Part of a small language model's weights.
Training: a variant of Adam for these matrices, 119M tokens.
Each number is 128 + 24 x the weight over its row's rms, rounded and kept within 0 to 255. Layers, rows and columns count from 0. Numbers have three digits each. The size before them is the row's rms in percent of the matrix's.

# k: layer 6 attention key, 384x192, rms 0.133, rows 183-191, columns 0-63
# q: layer 6 attention query, 384x192, rms 0.134, rows 184-191, columns 0-63
# v: layer 6 attention value, 384x192, rms 0.13, rows 160-171, columns 0-63
# o: layer 6 attention output (transposed), 384x192, rms 0.128, rows 160-170, columns 0-63
k183 099:140110111136087103140104160166129132139097140111093150168149121163115091120120086082109115112140161122141161112096103103178183124106130177102096121138146115141060101144103125127151073125141166
q184 089:108145127127134121105103138082175088171122080136136168144146118102110129113150150127144121160139146075066149125124129146114130132130130172138087116102118115101155162119141109149102110134165121
k184 094:128145118090110144123099146106106125171113136095103173157128113111133100126131131164110119190145137116052150143131122123110089118150082136155121138094123154106083185168153101131121193133118118
q185 103:129137120185183115134146118156119138153085135133116187077150097118103132095155142123090140142142123173123130107145142125119100155149093145156133118131162161140089114143113153099105103143134072
k185 110:122125103151111125135117137121105104174103114150124113125128123121128166144108107147115143102114127154114160113138123132129136106141146125137116099131170117165134148168120051126146118126146059
q186 102:091086111098120090122127128125112128135137084123160127118107178111123121122124115153148103124142098122116123090130095104152144128116160150130115142108109101129174142131132100149143111113124147
k186 103:108102109090136109127139138117101142163110140086141164119103142135153112120137134154123081145137129149106128133135114140118108178155113170139129169098053131105149180131159118120126118148079158
q187 094:118110107100147161108159137138151143150082152104107140187117133126110144118144139121141132146124133120118168112133102145091140141152120132133133133128096120103113116124120083109114123118099122
k187 112:143128155145126138118145134156147139149125178116114142142113144085156152098149134110142156139117118160101135073159118117103087141124108151172133135108119147117091114124123105113133147158155149
q188 090:148119116106168110131159142149116120158114142105138174132156122105108150126058127118120126108144097177146116112124125128111108077136117184146104128144092149096106131131120121109123116117106140
k188 095:121138181128126122103129162148087145159142130094114161133147133125130103106158148115138147097096143193111097100155119160130110119095127173136108117120101128112113118125121108070146140153146135
q189 092:125154144117139108131069119149176111134090144116127178142163153085111103106091128170146129108135124112131156089120122136130134094142137144110152134129128142120074099132150090114156160160139102
k189 104:129113165145157122109113136157093121123130128144112180158130180104115134131184152137134165148148126150139105105093113155101141119149170151112139136110130119102079059105130115104127167126162131
q190 091:101127155162139086130100127141076122131132103144120127124162107145183121100126099174120142120125097119140115127132129117114141130119143131127122127174170134128116130133139133152119125199136096
k190 096:081098166145113091140105147147092193115137103164108132172155133121138119123105096155142131077142131167143119195101108106110174144175130099105131126166121119142124107140119131080121142196201106
q191 101:131119144154172162100175098106085166177078083169129126096142115108145112088114098130124120099149101139152114084142122121131152127132122109114109104136099107106124123106148131136097100133118095
k191 107:153138114144111134094163135095099168156094086148098115136145116131159126093097101161130100107149122125131148095140150129140120116134132152135096118128105134086136147139153113133128115137109059
v160 107:133180147162173123116122101109120139103155096128143169135109095143112097143112121189104111153192124147110129173157141145170155132151124104093134167103140179107144120093142119184149057117129109
o160 106:106100150123169091135129115154097120127091119145123125127151112122128132107070111143131090123125149155114120114118143153137127118155092170160117133115143178096090113131132113136130104149128119
v161 111:077167115107135124167129093121128158083153080128136140169143171135132107137101126121087095138110139107109099121088108125071121108120172134137095121169135145171122140129132127143115155102128130
o161 104:107170128086087150124134119124118142117146139127131152121112110099114099163080087111081085155089102117065158150157110110099112113117094128131075126148132105153144174134144170116136133129147136
v162 108:169103122111107116108143121120141132130149140175136105152124119149091138135170156109158109136132122130132134171145121152167144111147128131161120086136120129140148143126101120119147100114168097
o162 099:172146112122136126144135131127116149109093134140152099145129111112059122152112154120123133155162153123182084139150148151145123124159124129127094070114132110084129119150125135121077137098116126
v163 097:150112123172116110125152119134124147032166106181165138169106118169068149140104125115154120155147138115099096143163127149156168128132110130183099113124131177127152102148077145128131116167133110
o163 100:138143161132120151113116124148106155126116127159152167148149139145066135152086147152090099160179159096154100097125153158139126153158076143145081090151115114115151094117170100099137101161120099
v164 108:125137099159135120100119126087130102160129162118122150150102153125130163151128085122114086151052090116144167074149167124129126114125144120062168127134114111163140165155125121142088099167161140
o164 115:124124105108133108087137109119124108105167134112127114117083131119105123134070092067092140154073109106091129130122120127150112131134161118102130139132121120136132171151098120162081122124153127
v165 137:051143130127118139120128099157134119144151151196143114142124127085114168113103160135128092134162150133102174095129131129101096145109105122194104082106123136095127124151130116148125140131110146
o165 062:122168171133144138138113121092156132123124131142167149138112121118110118142150149139087094144133139153130098148150121145139134143110126102156129145151152122116136115114105136167132142107100142
v166 107:122119109113128182148111150127139142156149146088095185100094114116139117117114166088133136108153093101119110153136130128168153159113132114147117081101118136105110089140130113148141152139096120
o166 109:126105140133155153119114122122144152127116133122118151134155140142179094092145164106173118090140137154165120107116138142165146130143136096163121135137114152100152082150105142145154130160156146
v167 102:116129140148168147102153128123113167168129104123103117088108128089129130142132165117143110142153166128142160129150107141116132132164143126122136124131124148105130117082100116124135115127100125
o167 111:099098142097162120156133122129121145114087121112120074113118124076138169127158166119159097148106149126134149134130078167120103118156124135130100131142138148078136153117073141127119126118077132
v168 112:182122138142147119103129130146109151140128118106123121142132138135150113144126165143104104141133118152150117140176147128124147151114147115138138126163098149116130148095151114131154098132087132
o168 112:180126133138136095132141113109149147131151112116127105159136152112127150129131102143104100160156116164153109157171112153144141132121158114150157128126088190077129137105131130126155119130106134
v169 103:130143133145068149112116135057169094105160106123147114136124124159137163122172103097175136160114138134100135129143167156180147130176098110129156154131105169122133138166074120115105130123143137
o169 111:132113173125128178122123103120135135126145100127152099133161131158119134114118137087121136132122167123156094115112132133160144139164083150091135122147144120131092136109148080110076101125105073
v170 113:095162113137141145143111125128100104095149129154113136128133139157126144166143165146110153137120126115151153141081161114114106122125165102177130147118119134090107122111099155126118125082145159
o170 116:111131126128133116108127127135134135132137125154112118111099111143102136171168132078098121125118088122172143169054092127112102154108123116124101129118153095116099120117108118114122160126107131
v171 112:131097132126131109131103147104119103119150124151088113118161130131132124130094136136118126153107131107145159107147112156111151124117163126068155104205141137139142112197140127151179087107152105